Weights of a small transformer language model: learned residual scales, skips across layers.
Each number is 128 + 24 x the weight over its row's rms, rounded and kept within 0 to 255. Layers, rows and columns count from 0. Numbers have three digits each. The size before them is the row's rms in percent of the matrix's.

# down: layer 6 MLP down (transposed), 1280x320, rms 0.0537, rows 21-40, columns 256-319
# up: layer 6 MLP up, 1280x320, rms 0.0537, rows 22-41, columns 256-319
down21 102:123181122123123158119113129128135079131083137109083130162147126119142097117163109098123131157186106164121110164139108146138159124139146143150159133158122113161141145123106146095111102114145115
up22 107:147149118135127151113115130150143180133118161161156145168106148146165145162101137125126131157105147119145097079135167137100138108151126121089137127112095111141118113109125120094128110152124117
down22 103:150138139127114132146111137152093125099100118141152119106120158119096117152094144093078114153118073084139144116109124130087162100115109096140109143131139150110112094125129116105139175131147093
up23 096:151140138086116103176132164134116136159095120107167121134165151102169161149112119148173126087120125127157142149160103115081096123136128121135111120136119127132147128091152120156156105116131121
down23 096:130147104107150113110133124120114143157106162132124102125171102109102116146129114142139124094114161151126126128096080138124125109139171107117113130144137133144117195111164127127128121105135185
up24 106:119164151134161088130115126081151119110110141113089155100158126093174137112086143122152153105143115131132069138132120129127144168154094098136147151100152140154134116132111135135164102116114113
down24 106:138141130087125140182117128111136143123098076116133138110101144147094118123152150114172163114138146117132105154119101132162139146161155119095120133132131193157117189125118142105159124090127173
up25 097:100159159159140121167130151133133119136138068126116123113138099110140137101108138151088133161098095109130152114148116136120155172123129107112108134122156102091100134164114152130141115106127129
down25 095:149154148165160131152167129093153108146167098119104128097127147101142155111160113176119171117153126123109123096145121159123110145083142093133157118139111100147165138112156159119104144165104100
up26 101:120121091134114165126168092120159152110098056115156127169161146090108095143156165119122121125094131164136125128108127110150111147136127100102131161131136144103156131103107139121122153143153108
down26 103:114118117146139161111206120124135074124135157171096137088125158175136125121148115126155129109160133147112136160111096104083141134105112095107082148129146144140109117124199140113108104138153136
up27 104:174118128123138118084155127130118136139122107087121088117151110165101175159193148074166172165124114101128088127126096136136135089137126113120102081082175125137091127155145086122121121125124142
down27 102:124157116147134145125105121108153125154108100111126122114165120127121111123199131163155162145132140099136093144128160119131158119114111160123139113106130136116124131136145151160094159139117166
up28 097:153105088101152113152127138079098139084141122135142138146097140158122142159079126128121098081116131139104116109132141147158125149121105116101146132089123115140102117139119132134097135124117110
down28 099:109158120134129147155166128108127165123114095099134136083149140125133156140118123118131165154126121149149101130121143169090143136140150122121149096116136100091160117126142138133098105157128107
up29 105:149129142151164095148148126123120131125118131147156122126152089085128123109091131106112126136143147129153147156138146137110108126100093111173126119175164079125119071137137121127123115167097118
down29 102:127147147096121142119134093139135084099140115113126093153109151118114139083131115115092134117122128115140119155079117128171171108117163149112112157096122135129149107102083139105166131150155137
up30 102:089102155127121116133138103125116118092101111188158111136137100106134137132092116143158157166104144095132136147109142065128147087156102121150144095109141104122141082123140126127145120110087115
down30 101:096101132119123144144102129136101113135152136127165118157133140185058157101152103135151140119098128159131119116118145088152113107116140153127122105123133081111140125115124117113097145103115112
up31 096:116113096109164144084091128143124130101141100163153168151090128142127117152070145115095147076116108120096101127133115093119125116158127128131153123155102113130102109160137155134130093141107125
down31 093:167144168121163168171145156122157105101100104147144081085167164115113131153145109141134144122128105134146090151091107152138174125118115138089142126100154134072141131169084145108056104156116085
up32 094:162117117127105096146096132099168182159108155146126120121159102177095137154147137120163137136090115118152089079121118151177070101105127132109115148123150098124120135139098134125095147111124131
down32 101:140113073112115124139121131125155148143129135115111092097123138100148100115093149120138164108132090099145111113112168087159140133119118158142153145105149114105093145161182141104153116177132119
up33 102:147150140130117118183121106115125125137098113175096110117078165125119137073114136127173151129151142107126151109124141111159118113112121128132111133076095115120125117092147114106152132120127147
down33 103:157148128128116103149124117128142161110127107076116145119134126108100156110101162119109162160096143107138109140158108130134132135131114109103147131144139099108106119143122150092091121155120097
up34 096:142157134095143111115168123123146157120124118152154133103149126151172142126109131119105132113105116121072151104129087078100121159125121121151124088148095078091128130120140145125101117177108146
down34 098:071125153141120140137133088172135128117165167124069076152116148105144149130126130108137163105093091145099177173123128136110117106131159141139077135125145141112116097125137127119101132143153107
up35 096:126140128119144063145123127102112148138112130123122122122109154161161128134122127148107116098150134095143122137154150161104079101162130149100121099118084117147078140156146119173157142105110121
down35 095:120117123168123096111121132132135150152105149117137134141110151172118145166074132127153125105105154115150147114083119133112111124140092111152130132125118121147145104099128130124142134127163138
up36 105:122107109133153134136151100131099119150134129168176143074133100140144155118128106165182169089118143092075128105106155113100096123112107137130120088127117108097146105122117181145132102154108137
down36 101:123108127122148136121125172127135139151155129150143079150151104091168139131121110112135129170116105173138153155137067102065112120107109095098110113107131129126177140149138122116114100140108151
up37 115:110133147129078126111127122147152123124150145140121125125169096161122198119122129103123126141108143121119149143135137122152154162054088144141161124089117143135102121132113151171118110136130164
down37 111:162104157176135145161175113105145140146161146191168115081147178120120133175142086092116139123120115107158102095118126129106136090140167133124130153124121090093133087140104148138142122063126111
up38 093:100147118130099173128117115115134143129172129079097120118125082118151106119115133086153152131167119082117139118124116155159068155121153099088112117148115137129134148080130116140134079160110116
down38 095:122166137169101183162131133096106102121125148114114146119091147130140149142158100148096093117150101145101168136143120146192107112136106107156125140102112166162087117091159114152153118112131140
up39 101:107142125128181145115114143114138139127151189123126152106117100095130159097100115176176151141122144137125118138136116122116102173117112167153168165143121100126114114192109141156073122130064112
down39 099:136150085114117149134150121113107135126123158121123120102132121148120129102155146125146130159108127157078148126121107138141136166116099133132099143164177103156163142145104118122091125136134099
up40 094:138155104142138073071139126092140136135154145120151135141131113127120182128146145124147167090098089122128116134116119088155126138170144130110133124128099122093158148157151166124120082154118142
down40 096:116146149130150114130142116140143139074144183141137135198171114124112188092076069145124128139100081113130150121104108111109146110107135134155125131114092129113171097121146097149188143172162116
up41 111:125128129141108117123132116142143147126127130124170126176143156099116126083127112092137102078100169207084098104120165141131132141120094111117101129105152134089127154119077115123137161180135120